Weights of a small transformer language model: 16 layers, a variant of SOAP for these matrices.
Each number is 128 + 24 x the weight over its row's rms, rounded and kept within 0 to 255. Layers, rows and columns count from 0. Numbers have three digits each. The size before them is the row's rms in percent of the matrix's.

# layer 3 attention key, 128x384, rms 0.0337, rows 99-115, columns 192-287
122:146138132139132134123122100128155147137083169151116134077129083090118121124133098113139169174120142111153105127084177100136114151121171106090111095106122100117154176138094122122152116138153150146092165152119088120167120100141132126164160137158153145161137062151121126148120107112108129105
120:172138182076130132104171119124124082174107096126109127156144156099151110123140124113124152153157109131125137166112119119114154091098132138103120143128132113141095106114124128156116146125128092128084125134154140112109194098143132110156145142132138126139151126132131101115118150145103100143
119:123136128095136107145137131110138114136132152153135113089137115176122132115154093118133135149111110109134133207124126179110125158091090100179149150167124161127100132153148109146128108096114113120108145180102139161102137155131096093113136147146112132156197131127101123096116077110120159137
116:141083159118125130142097100109115173175139135128083130131099132108136102119108127112153132149133146160099123132135128128180139165154099112143137135142144124131140134134120170080096112101087130131144155162156137081146083150103149134129177102127122165154116150159144106141120129104138125140
115:104120117140128125152092094115138167124180134116150126115124093130161074085089190122110120094128094121130139133097139118134117164153093115139133123145182106178152122130162133131148098140128103092119108169207103101095095167107127095098133119135090111151138120113143152131073166123145116124
113:118119121112134146144134150120098147146142133136147174111117130146093137162151088140123153189144141152102131131107106086153152059092145113119117186093152099095154152102116115162170146122131109088122120141154121116127108111121129163078154164125105151133143114128148132080123103103158134140
110:146150151140174123095137089137102141116109154136120137170111105124131144110168184151128120115142104100099129087134131167115127120128151135134122116145149154133131094156135149137133134127154130168136127121147097129147161135120136115148099111133101182149147131147112105146141125122120103142
125:142157108138121128131117156138114114149141148063134167116124102074136112131173091134129121088105157118083125150119163101140093150165148145136127127092133074144125137120146136131141121114110142129109137094132093139129150131129129129114129115120149148168146138207151140156124117143135096122
116:123150172140107076148124104153115091102072114126122176135142127103145125171110114115125130093141140133140090133197129117169160148143099084143120078124177112123126128145142133135139174099108131106127133127140124130173105158104132139133126112165140110127104188072114158177159152112117145136
119:153172139121177145117158102104111161072133084147148137122135181173136121133132109105133039127167122095107145079116169120138133090114140123117108103113161097135099132151135119073121133146105131101088169153125105129165135117144127120139081153115106123109107148154140138095129116122150131109
122:089139109163128097097133131139129138113127091138143153153124151140070134079137119122104108171144123136143137126118139100077136150153134158112134128150115165120138135131083127143150112119154099120111109142119154146089169130147119101117140133118154103130163111129135146170080118120111135121
121:099102153145087128098116128122158149148105171151107136119100173135111158105096134098152137143131088160165080092108114151115134149123126099147136159118123126160122112163158145108108180143136120106114137130148125168067162147121140153134150146176091093131145139106112105118077141071098099128
120:157171160136155148145134123163116165141151142149123132141158125106086147124137109139163136101108131132124146127085149125160110078144086112118123128105136137151142125165131123165133161120134159116116140120132127125158151097123129122161114134132163154102086121142117114154152120044165100133
116:098158159070108181080083125115136102120103120137127123149147186127125141165134125135138107146120155092150154111117108184153175139113112143127085116176156121162140096131156142065164152163097094101136145117102104157106106124145133125086117116143094146121172131116091139111132144088078100098
117:095130098116169172109089138177124125103122098149149133109141155110149118141120109135136137091113118107158105115110137105124163125147135162174170104154135085157139118132108138166114121132126106104128107114163088189116145109142116128137127137141123144136085114094098139128107162166155111118
109:173110128143131141104085162084122093137146169120138159134111180144142140144153146152129125131093145152131147145116144125157097165148141161140151120129130144141115137141047113116138122168123125165105100134128128153121129164094137135109181109112156152130121156127092077098147147140082086110
109:154158128093135101118160117171103144158116123127119143148140084089135121179140107120069143127079119099125119134127114150101121131094178122143144125123113141124128126106124102093097131139136108115112120148188127159148115105130144113085132118101137124070165090105121140171132101128161157148
# layer 3 attention query, 384x384, rms 0.0337, rows 100-116,228-244,356-372, columns 192-287
110:079139135157092117100145171158153128092104123118118120140127161161169107136115137105140111140139112114167115158096131090169141080132092130154078146112104157129151134118096150131127161131119153150141113139114133085122123170156153124116136139148127139123144088127085120109100153124112171195
101:123158150109158129102139094133148082122093085101144105101128187145138149090141148129109163068164127167142106181135148134107163149123096109100155107143128077142151101100158108145119163159125130113121134135153106138154097116089092149128140150129108087132088156106138098166145103118099146135
111:137111102116149088140168129103130154167138138125101127122097120127125124106127141163088089121117158140121127189159137138116113131112128133137154108113106128135125143098144162125120120112129127125159121083137148149188112114138111142133094102130136089148127157140164187169109120119114132123
107:138111125128132138176106137116130182097131108133155125126091117160139108143124154136131167127138094158115167122140130129135123149122122140078150166119124109120129130134098148109149146141110099143082141138172115106124133145147130134095078166158146143129170165164131127133161117121141106102
114:092095118118114132113152128095101114133132083149162088115102107128139125152103094098107156168175143122097140105107139152096107091134097144105115172156120159147164137172114116127156112197161094124109122098167126184137177128133110129146123145099112078142165123151120088172098131146131153097
112:159104091158152133169181139143148095157142092149117141106111112113143117111137089091122164128106123131139154135141102135094162116114152170149101118117097161118175118071146174125160111124127087102134142116107134130104137089096110129089155123137142115098141131154120128123112091148123126124
109:100098135094107135140094128140100170135120106105126129104117095099149126111124121079106155100129174155087145155120145048138157152114111122088113148127144140121082116087133114152115118120138137144154127139148115154166159121137099130177122130144124108145121097167135139136108118153120149129
098:121111121112153137089147151079099143101158140088124153122131139142139140136103119149117112204120122155138170124139150159083098134106084089155183116132157127107111138135162141112147096118104181133116153112143157132146098146121138118113130124122119165153138139112154094153115111119123150133
112:139162145128111167132179123173146145181086158125161127141104145122117137119092170133132120076152077141143129095116113147172126152117157102127144100094100134140131150143145115152046128194115183122125146153097129086118145154135132145096108125092078105106163096163133134140117143096167139125
111:148132152122113111138161110146125113141166168141146110117078103123143176105129153127173113120099153129144127126150138086121111091120150188093089154154152146161118140097136132160153184142088180137118113136109131101126153117099159176144129092140111103093120090112081179145167174126127167144
108:151108094178127110060084091150149098122149117126119128149098175128100152174112146131126115131177085118157111124119124110148100119125113146126098180169138132132128113122162150158137112137115130115140124126127151115148109114134143099111155140121077133123157193113108076134141138124111109102
114:155109124167162157134139121098112103100140107156123142133100097152132104134110150130092122106129192120113078111112158136114142135151141089136120109165117138106148111174086147142124079100117135135163070076089147113115105166159125151148172116135102125103070138108120117147085126127124110141
108:146088121142106120169113128130118114139093094155102135189117091112149110135113113149099140162124121117077114117154078139122109119165164112122169128152142128104133127127110125139135143132132110141100067104093146145119165151131119111135160107165128124123117156163126099101117140175132080139
113:177104157142074152117148144151111154108125144144094121102108112131128109180116179127115130111117162126140152144144172122130103159164138110153091130116167109146152099169133161139163141126100116113100132094125106093090154134118134094153144086131109112126090133126094157092095152145113107103
103:113096150148128141144103168100146136106104127129128117170102114128110151104141115097112136118138154100149127118148150135114129103183117171114100114092106124162119154168166151163140103122069126131121171094153152089159141131152124147082148129134162129130113094109138135155140087124128127127
106:141157130152135102138148091122144155120145150135117145104102125155144068154132147063155117132114136130111112159147124134106114114150162132127144140128137146143090124129135109128086112085124167109126155100136140124122118114163178117124140150121105151162140106154146116137127146140102179154
107:128158097094126124139150158133123106148108148146116176154160106100151128145115124128097125113150137122129141138143092123118110123118143135129138153134140121103107141113113143104130068100157149157113142150128178128117109125138164100058124137132160141127126064145140173086166113100157129113
124:130125137106130147139107091098096126150155092154115134136156118124090086129109109153104148141119128113093143109139092162126119171164163150093154147142128092120157124157143148092145103109129113158143128100154156130128134130098105088140110174106123137131163099131158096102162112139128129080
121:126123126142094140139130170117116139102154192131098118134093085154140131166129152110143116187130093147137102130135152114100101128109145113165130150176140101127131138151145151130186108074136126134109147139126137113131136127192148135114122151130099166140174129146110118121142079121083103146
113:136152151153107136103140121133168093110134112136153099117157111156169106112120133113123156135148089149156155116108120123128119140165142120128164079150119142132146110123123094133125101137110064131101117147129119090135136117145129161147113129137105118130105078125133114121158140126139144142
107:127149143146105131144135124154112121133157162094170170109112140128113102136109134134093136086121111104160143109139088124172126157142181125137162062117107134144162138140141168108105131153153139124139097146095158071137108134104136143117094119132103139120133111103092124133124144148125148133
116:117153144107170087139192099166128155138135150133141185119111161139135115100119166126159155155124144120155119109120074131137121103136141123119107139104146153149116146098124144106144129139090138151159102123130145105147084107075154139130166122134089136142072085098135147105116131126133124108
116:103180139150146105118131098156109123188138140129099126160125113092105121136108135136130111127155132103113120118161169101160108093138162092124135120147148148129086104127152118141141149112136121135135129129127134158126138180105156126138111140122130154174124168138100140135123120119166067116
112:138112107150123122143124087138153118151163152108149084113168136081125147108156074168121124117114089118129122067160112172115119121159153132119117129096133120150158135152124098124129145125109086100156120158145085122128118127132094138109134111108144116145153101167126170117146146127136120114
133:132130106143129137175123104143148112116120144143140163098134117118165110158128117128153138118157142097143135145129127119121144110120136103126170134100095140132070147095138107143140149106162135128116089135126089126125127096136134124096086153141095109095097135107090139117169143118122080148
121:140119115129114125154141112101137123071115127139136139111134135161125086127081118097138159140120175135129101138134094131159107112148102149144073115126096142137144111146080161107196117143110158130150072109128136123086106072116082155178113126132144114131149115125126145125159078111104149086
118:106129136145156100093075128147119177129138106149153163130138126135096101127116143101115129146144164096102148118163186114131125141173148130116134160108109163125146133137094131136112098158124073124125108152127132158110109153170134096095127148119157168165142153114131093121095113125124114106
120:152145164137155159187150119157141147107099209113154164138143093130166100155183103091162146116111118145120138086117145156099140157127136096147161145123100139124134119169083121128150144120113161152095103136112113126124137125139097164134103132162131132132109087133107119121070129092170102111
126:135136151088128144100112110115107116174121120158114111148151105134106127137151128134131158126108137128110128142146102128114118120110109139118162144100150098156123148136107128129135119157122125121147144176108097140141141112108084150132102123085122111147145122142110168134140119124160127100
117:151131174136125106136104191092130113140136128128132158140122105138120131164105153125139108156102115117097142165094148140107119153108096132204077105145127127135184119136114139140137149109140182121132145145146140160142139187101146150115128106127131144147121140132125127146117148104101118099
124:098158127131181128141177104149110187127156130140115119119130155103136075090114120131098158101110109117099141119109105137152127082123139151109140122127128182115110148135140124116109123112132131097152120141178107149117149137102110169102114162098114096109168128127118126150161104186165119132
108:186116107134140128137117165083137142123159120126157157147111148167112134131141140171128099160163122095157145090111134110110101140113120144162121120141181123115125111133129126134151130155156126116126156102122080138110131108111124154121152097143094145103147142139169125087119113144156161125
116:134106137092124173124140151119159107164116071093140064099175120110136127122098092139116138148128096151156115114125115134141120112107128075139147149137145137141191122115120138110163120142140108145151097158109136159155114110138134082167112139153101106115151114132096155151077115110159133095
118:123094142157108097074148157110138111114137111148147111109114201132143087127106099125156110172124074119116149154098146189155126143136102139084134116142093128161156143153130135138091131144146122113176147098147141131134121167112144096153165183128148123101159161118115117155111097135151152137
092:122148121133145122173139121160145141185161115104097116102103145140146175132077120105124155144129154152087130130080109140090090130161157123093108134178148093151131130092126137131140121118138166160143126097134097152126103127121105133128095128119113096112116157142138116138161136145133122159
100:168120131137119100120142115152142106089120118116110133166113130118100120179113111104137118100148128141104142135138127133188153147115130105166075139152127144131147110128111107147126113134122135128084086110163164133111142097117145134141106095114134139110147125147108086101142140100147137149
103:129120128129147142141100112146148114116108153138146128140142135122102100108146140157177105148118132130157126094195165115170097132133151164134105160117143135087119077150130105103136109138153127129092162101121174184116134111139119145151166136129135107130087158139088099163166112118106179175
097:135097118120098146099105129135149073118124129114103111125129131135121122140128090170126171118149123112087108105105130140117107111151122157138128170130114131114117122097120119141140115122138149176148072100105144110170123105135156126081176148154126173118139125116154125105114149144110113118
099:135168156138158133152106142131103147111156134143115167111146116169129100088090154157112127138143111144066166126128192066155130145131134150112125119136141086113149120132126137140141102105142094123126160104141159171180132139142119149110112070120134118172149146146158131144125154123133160136
095:139169123089104127147166129119154155128115083114110141110122100127121158133123137125143133149096158099153117125096150116141119161173130155141107149130097160113124132143123108112152117145153083128138097094146161143111125140094135094081124149131161146118145136099122153153119139141139144118
100:116115117134108116134112133134169148115127117190107096129132128186119145118108133131130126143092139090140114133089131140152115098100135094149145123126128105143130155119140111138126119124089137121109127095159172066141088116168157111108122113116138139132130154114101132129124144135134122152
101:094123099104117143091107115110113148118135149103186149135139172131102131078131108068111136077144122140143107165160167110122126168144124136164129112087099084116132125086095104101133129153141136090088131115116104141152140082120117081176126151113154139112123167106124125091113116108100123120
101:163109116065130123153140144134110145075135161184091143127126119108123134102107142145146124109113156144152138154093131136098115119152086167127150109108144124140135090135132126154097122081152103122122095123115136108114164164149136132117177156124143119131113173095131156106101097116129119098
102:133098133134107157127156125139190166136118104091120098120114148085103105136103107169164136131134130155118114165106143104146129163131141137078122125127121104120169153157145133115131145152078159116130130135119098128155120129147163150088140128120091102152129126117141118129138115097140112177
089:102149163148144128123087109130114166099128095110137106100113160168146161139093130137116133138124158091144129102141143130146127090113155160134169101130101112120132107149092118156142168167061117160122142147166132144120114114159137133167140163112138125098084089135126169151153143147084111152
098:121130151142094170108156138146162134121129118109105147143132137103092125123120142071132129126132123174128072121136145136151125137113119146119157172106107130141148137139177118100104119172118126144093117129159098156150154113115114127101097100131132136156146120107118149148084119126091129124
109:134150105091117145147083145118131141129152145133116177143112097122108143155107144119114095079134110141127127102104133150059143145137146116140131110094121155154158163148149123116119111133160069151159169112143155141115147126115133156159144119133106128099143111072094134123113104093137119175
100:144164095140131085114108129116093122127091163110157143144136088093176136129167128120161115169135112147105110121095109109103155110132141150099146119129135119128128143142112152110160116151139079150156109149114115138133102142114126113147126073096086136121164146096166132118141118163153142105
100:104120075153148123096114152145125138095127146116141156117129147100110147112112104122089160130150112116141112153156143096093132103118144143121150156128174123136145155115081140098057116112166140103125087188130162120113117115115135134166125107159148120156144121123123131122142155109146084118
102:132130138087135113087105159131084132110138102112161144141129141138090183134128125161113141141089130089133070174102138089128126133111122090088134130138088128101086112151096141114140060112089128138137100130102099079152178139121133131093141136159117114124151122152138175105122157154167123120
099:130136120096123119146091106139121131135153134106157144092104152130139127087069140123080117090123137137174125139163112122088114112165153125152146139153115107105070138160100116113113142198115158153125124163133139105140156123126109136134130150154126133136116127102199158117089139114127167118